config = dict(
    num_hidden_layers=15,
    hidden_size=96,
    num_attention_heads=3,
    num_key_value_heads=3,
    head_dim=32,
    intermediate_size=768,
    vocab_size=8192,
    hidden_act='tanh_gelu',
    norm='layernorm',
    norm_place='pre',
    norm_eps=1e-05,
    positions='learned',
    qk_norm=True,
    attn_scale=0.177,
    bias='none',
    tie_word_embeddings=False,
    parallel_block=False,
    init='normal',
    init_std_qkv=0.051,
    init_std_o=0.0093,
    init_std_up=0.051,
    init_std_down=0.0093,
    optimizer='soap_variant',
    learning_rate=0.013,
    lr_mult_qkv=0.5,
    lr_mult_up=1.19,
    beta1=0.95,
    beta2=0.99,
    lr_head=0.0116,
    max_grad_norm=0.5,
    warmup_steps=117,
    schedule='cos',
    final_lr_fraction=0.1,
    batch_tokens=65536,
    max_seq_len=1024,
    doc_mask=False,
    train_tokens=237800000,
    max_steps=3629,
    dataset='wikipedia_en',
)
Each number is 128 + 32 x the weight over the matrix's rms, rounded and kept within 0 to 255. Layers, rows and columns count from 0. Numbers have three digits each.

# down: layer 2 MLP down (transposed), 768x96, rms 0.24, rows 411-442, columns 0-95
# up: layer 2 MLP up, 768x96, rms 0.333, rows 412-443, columns 0-95
down411:133162075105060102100076109098163157133124152149122095143184166170128185169132119183123176112125178158093102148121145102168184143094132146159124062121164118139152079138133201153176126089136133169142141126112191104069156099141217077129130104160103144111041130093154212110183086052228119172
up412:087141091162188096140159160123131123162105135151144137097072093135129135123143101112144126082102130117128178098091172104173213115215127156179155166184126113095116105115134105157125070132094166127128134154101134126172102186127130074089124094157077158102143134103099150178126131056136120132
down412:076148100193197117142147166099169118151110140119125138113144094131151145115117096145167144112121152134124161133087189109133227127204131129199177173198165156089143125141152126089080076136129176161168145155110123063137111162132156104086118080146137144103138132087113130185111131071134115122
up413:103092144146100096106137077143107174157125172170123149121091191129129134085090135111142137100137131129172076130130169153139134122108119146125171096149157138075104153080115147162120088133147163117059140157161107163145090099125148114101098129116110135118156167179141080166122103137122095138
down413:139125164123135123113160078146126143203154133179119132108075192144117156098092117131134135113128101121145072110141122141152112114096075090132153084161148132058108125109062137143162051152101171131087181187147076144135090131125160074104135122145119114155130114161160087190134139169118087104
up414:118156107143124130133162162081099154120120167175119132150100108129099157107155079145105106123130127173132103149071109080139137171146131137110152132127163122114137133131101115094101077136106117112090096104111146145119150102114087123094122122105117181080144140119157104149124147146161113121
down414:120164127149124119127131143100093109138124142089158112144087126139144139116149130136142137101135127185143127143156140118165151114193082150120141156146123139117128139110119162136126183129120198129119084108109115130125114107103147113080107153123112127124118165158126103127144119135150143090
up415:193162112137125110102088106106121156102122150180150110183152164152189099100178128161070172118178122132087103042131085129122091149124132121082076209146176094120172178172074167151136157098118069056091173128130074103075109159097159131170151097176134216177197120088154080126058194162130086106
down415:106097119072115136104141128145101132171144076092147043133120110130145053114102178107085175089150153087158108140144136122156094101169134147161184089121127128200106122093107149137159120130088118102121104104140121144094128151125124105105134143124143162085059151139141116070144045122092109109
up416:176127124111086061079150111141142169101101150147134146095097113133135118147093109135120155141123138130173123104137128124140129138100138139135124131069149139122132104116125176165085093132126152134128155129138115099045109081142124089110139115133108138168139153148120106132123133121083137164
down416:083107131156131182085107096118095129096131161115115058115103192086093175133106089171134085146118087050176147182095122141069121144141133117132066109082147150107136175108167176136184109138120124130161109164151126177118082194103111142127150146158192125164077157135181082159121131095136127107
up417:136151136139136145151130167098097163101103093170190082129111143143192107158127072161109151116121125107129163065086112126222184091180148113160134130165088135073125116128077131062162143109117174119144144158046124072096138191107133119159168158184120114088142129133192219193144150062085169068
down417:101161086145105121101090148198116113106134132177221079126107093098189070184110080160139155122099129102122153112089100127196162096125225177108099144145116107093147146161129191131124113090091144090102222127067083076108139196122149130132201144129102122139109161150112196161096170081067139112
up418:120166148111089135094153138104098122168067096116109147096063118174185143134118119140126145155148135118100077150153138176138119158163121103135099151157099108154134144162120176138127143095127146122097111169093135183125141158151123147130160138132136135111185178167147133118126111109099163130
down418:141174174044156162162158082161119053155114120126102191119108116148176161116066124102138166148125136134102131146131125187134104092121109052153143144127099095155133145153129106156114124170109153159123127128086101138072112146172133128111146145122134185117150135149145160096129113102099151125
up419:133126134092086170122083165114162118105093129090147099161121130100108131130128113123096145173178166214137093097098080161051098161159119101106109099149165163152081152062118202111124141159177076146113172142106121089148157137091076072131134113081146177147176161168109099094125119152099177130
down419:130124152085084193150060147109176091117074123110132117156136140133128102185114088108081120148185154184147082111093090127083115175111125136089067075156151164145062161077158195091084143195169083165111144158129120096171170140084089096128126074081128181161158180186157086076126137189133182137
up420:174142120107158115086131141135131137076124061064086145119123133097122065111079171111104160087085156163097138164119134048138134172140106092180163136160132121094139146149077102108153115110208115172113169179154099101118135073152137159169090145113167141138120100079118115133142201105122177144
down420:069130125108071142162184140162139158161095168141143189173159134171139139066130105125153088157081169122125137125138105151132163132174092170114163164125142113131151120155139112098156142181093110098154099130185148126129146155149138122127165167151163087125090060103099119123139084139082138159
up421:128177123140175197130162139103139105177143127214135133164089152145093129108128211109121112102160136137138061100109168176111116130109086099158132022202128095136158134043173174118132129135093152104111081096107139159130163092089132131075071186135066167135159105174176155212140144200122178095
down421:070037184091078098158132143080155172124079143092152117088147072152110167029117110186176115073079135168104121148123150084101147088185058144114167145119202185086151099159111134117135177149203077160179113116165110116113127153203124162182089092146156107140131205104134164132136147161129126153
up422:134122138166148111101157126112093204108129129161078185166115074151141116086161107107117117096098160156090101090141142098128095193169108150147105142131153090127077137110103164135142138159134109133122131185151177130099144131138154172075089123124149156120131135126150091133061172106118113152
down422:119128167161134140084133134154105183137057106115126180183075067137088137106138140060156130128108134184127124101188125149108084172194120118189136152127128113097099095091134155130158142179159198136108067182166156099064136096137177190068080103135120185139110083102161106152101134083137121160
up423:159157069179107115137129135173123120077147091097113132141153138140092152136127108149094159161107146174124119169106068122070096167097135117089094133106125130125079143138160153117080143140089083127142101126174135149094085121108149114132086156146171171110182122126127106149206117192139137138
down423:175115147139108116225129098166059118105118111106145132132107131129096106148142094153103130112163160125087111146127091078049094187106165106112144104122081133105120118148223133068065161161097121107119119078153143100121116097114150107094099182121181164125190119129101084193165119155071131097
up424:169075148158097077080089154194068088111125149100150176121172075135126163111152133090102095180111103089112067166049109090112108136132116122083104113075159098181091134130112148109142138039125156091141162157218152203041082176170187190179129183146162113180114127184116119123112151083123219158
down424:153108104087108141131153127065107077152129166171115124137146101119112081114134139126146148105123118114129097155073161106156160088160136135136175147122124120143099109188060148175144114147152105129128231082196146162159144160154135127125094100115131111103107189089108171112150139073142140106
up425:155103103152110167160098118117096118151150100130141172127130146163117137154107110141108117157113127165159122112085129072186120143176112133139057173074047181118086123099140150113134125115125174130110163190103133132131084185131119080096159151101192105109146096115161169121197160111034187159
down425:108152081112133171166125145102093165128156122167108150111089108153077107139151095146157109123108128173131115162196097103155131185111189096135104191115101145163079123089148117137154109181186117101150159088174176129168151203117086083137181109123151139049130108125120148098109142146107105034
up426:068130176112131187150180130135134138142152123049122089149145150129088080133173096168147117158171106154071152116078128142081167125086137151078113125212115156124141091139140119131181118170055223201161117152140036090083142106115155114037151101183118151165132100105116071201143126114093134100
down426:149100049146097056096079162117156115124106120255123197106076129078138158070089169099090145112108083095161052158139175108128131145178098088196098129046138075100105152153119139076013170115169026038133156077136219116196069138140082141230123107093102146057141138146157207099097121097113126200
up427:110152149134141148107164132140127154113118142130118130151141171134128179113160142118149145129127143142169126168121098129132101135100128114117131118121090141159143187080146174122103107109121092142122137108120133139134170122142140145116133153114161131128110121081127082127158147128140149152
down427:088129106114138119106107128180145115112110129101144084111130106089170114135121152155093108102131105161117145120130093093109162129114118141124129151117094157110141134090110094095105143126154134115103146128104128125147083143151119144095138112158144103138104104138126107065143164106134123102
up428:105105092143139163155176143118106184136180165129091166163088148082141142152117145154096141117164170169105118116125098201137042071112137151171132124149101188083152108081138195123130165138135141129096118094149176092150143077147136176117138083108118137178130078156127131128150153112118111110
down428:105157070174157133189159107122160148096161143080141152090123060115102100131156127201086210126124124153145138133130088229095087106152116092105157138107078109083156164155088230144157185108138115171098121136140147141159130087120148224122120059125110154144178119175127098137119120096106114167
up429:101156082149158142149116125081140100138152076142062121125078135125113148096159098054136109097117140109162116141146099120126159177118130155113158107145131155125101115084138147124143078171143153197141139092121132092153144097166086146132098134141148062075126137132065146183191145136136149081
down429:099093127086187125110144158173137104085146143174138126141123138134125156086113162097141081171128161152094134116145129105185169115125101105144101113123086090166098094127151169163104145117179149084194140107097118129120160106134102129154099151130188145078145141106153172156144096119149160175
up430:123102100178121096139132157095129163129138119102148089149170123108180103111164122151127098106140148100204191090115120097130132129149152111127121139149124172075105074101115105075095095180162144084123119150123037124083159195130162153140152198111154164070084121129148195174178120097145127169
down430:136121067129122076052140175130130095115131166084136110167127174135064178102126129106166162147116131165177096109124088088149115103154135094100043145129154079063142096105063065145130114102166078162138125197126093126084111136127145044119120125122132026174071113090089112189131134078169093077
up431:112127141105147137070089173172167112076122125164102090174078146144117151143156151118152122141112053095188141180116047168139190132117156098161170132136190171118157107091147111078137115169124133140100110073193146091105154137180078178125085182092090145159207080075140096139084060122080152158
down431:140123128134156177109068151126113103132064070158104142105096079193179139100146132054140086138092014114142070093165030165100210144130139088122145174132156090075193085153083092054133131142083129062093129117226087085137091112157080170162080161119152177184209091114120094148097056119128169125
up432:114098127122178046124125099160186192162078095147165150135118112198186053138162098153105103097046084105101197094111115106080151114098074144122081101064116055044145133160126155128133116075128164163136146150206095132079098116096203117160105083114146113132149092130157154210147106117115137107
down432:118092110090101148138125081173176163109116116123080065101134102135193069161224066137114151062078156134068109120095107043168133067206084117125113125153143104124165131110102166099195113107128172105121121137162129125091101121122163112118102122133092135168130145193131063170159080112157138128
up433:148098088078114117071125162161104143073161138178123121162138186135147125113139110178141127094137110087144106096097082164144131166093125117160128137127121137157133148098137112090145116147107144148089175140105146139159143183128147159114112112125142111129119166069134156155141085066116149124
down433:112125141049099113098138143178100126120164169146065136166125155128138151064116104147158143103122138110147141077087084156152129182070126101150115130127116130166143117121113126123149159164101152162093158118145146149179118155146172141102097116137129063102116154113212165112133123077111160155
up434:141169095141149169127119123096177100121099100106143126126187073133109127145145126133163160156132091086066193162184093075120132120153108105079120124075151104064130086197159097112126127143129143107156085112151135144067144097129101153138152145143117196108129083118084106148104141168141115143
down434:148147151128154136110135140092197098102071099138174114125177088162162132141133126113128122166156091119068196195205128094154151116197104075105093162064194143100112094219169136107113142094114136125137098120159154146082151118155111143105164114143158179116107059136129143175076135159126123146
up435:153104128133075140127080070145108108127135086129145132131170129113098160117115117104151177143157144104127081159139069123140100145110097099092108105088103173121067157143136160125135154130146124116102143097121089154111128103135093160153121143159148192145137134134115081089143138200124114121
down435:194126155159088151137099108125102114116139067148101140108179114107124141112113127147136169125139145106122113193144075139121107165121099096081117132095104141116065157135111122092148132166161100139103126098106091133157153096126108124135148142138135205129170133146088088107136145178107111143
up436:160121112110118080110169164150094099091184155179124140174143163136154147108152112172088123113132128141134161076084155116099085127136162129143107120096108123162161118128145138139144132081083159121122160155085137106136118159126134084105128114144131149148133153146102127137110097091098165137
down436:148135096164121127093129167128099108086174130097129132125140146127128148132111092142068143116134108119184150086108141145102143134134124129156111136121137104133121156141117125171063161108095116120128119153128093113122130130117115103107144105148095130117115135096132173119084102044126107123
up437:132121204143101084112120086079143159159138096142162102141147100130125130100143121147120126082130106111121140066109124151102082117146129110129112149176129054125119107107143153160103141085127118137152136118116100089107153154138111140074153118148170223206144121103098145138121093116134087093
down437:119187172129165138132092129069138099108152124137126177161148142129144089137138121191124163119118101109189158092123129122110109155098115103161172205142203146117185188080121155153136182105146175139116141140169185152152131113148141093091085099120107205113117127119077152115111141110203063168
up438:137130117175105091092140133152116122099124111164139093103144117099122136133159118089126047150110125091143155137111120160119129172080136136139114106102115133125097130100131114147150131053137173117139125144151129139068150157123154191132121135174169130145175112164085127102135110108118173122
down438:121146146149110102102153104155087124099114088154153114128161122108150149146173081091095138151118154087125136148098122129117095132095138150101132074099155175123084161090159119162154106064122172144141162127142140155057173118102147178142135140151144119146179083173141159070166124111072140150
up439:103137182131105096116093123098093150147105115173159157126094155148157097103146098122121063111078109095096177130130146111139165112174113169117138130158202092141137098080116074149094126081156173058137128188109086117093139138127154124130132147161125145152123130106121108148115134133126113098
down439:119166162159170079123144165135102104145110146113147151131130105105139119124115143155076110091136095102101154133145167134134133094098145154133122112169200148137164104145097096142153109124147138128150160179124083138108150153137084150109065196119101151181122172103136149150056107148161185127
up440:123098114069118146110188161118137192129136137086146163146073132136156119122136151123141065151143102117080086149098179191086128136078099156126162116181109131147143146127151120159130127133131158150097043168101141177114229165139129184126122146114148098117114124101141143186137128100110114204
down440:165144134126165093079138151112145147140056140193090123153142122137124126159084125180158152135164141111144157142162136073108078149162170086215119172111130154119092185139127112133164170124184074121177112139095093138053100105123143133136133112131154103100102137121144133118137081122162070091
up441:156206140112087064096091091101090092060144139144164094182086106100184076164207127159090130157122073165167172162113148120052141183169149145102107175166176048163106168154157107152166177130139087110114118156195153127045150142152104108176090136120145215163179087098120141108059128111112221098
down441:130099160070170146162122100172067021159144180132110129128182143060138122154146101161142131126122145147105163148112153109136151097119158164149155115162136089090068127115132081115146093181170082129124071174065125154080181133211179148143130168163135160109091083157111116073126192118112157085
up442:128112093108104116116146113132100144126127133166125160143113139147120139117136104091140122116147149112156104113107161148120102142122097144108141137148128097129145080100120157124123126133116120151170124160136141121104171106128118105137116120106120168159165139134110135162104158139136143115
down442:120116070090174168087127139143112069115131142158101149154142172109121119082146147065117109126149110174173133109103106138090141111102152136107147144147100101161092157123126158141113106104105106156119149110144174103167149102072127112146096141107107129132122163122140133117164128130123087133
up443:095144089175099044117170116138140120050120143186167127117145125144073132128121121195209090175086089061097120182129161125163212166146137129135105171126103118172118130086161065117157093149062207153092181151137204187126116180181134142086102120125082165114116142035122178112112106048134123121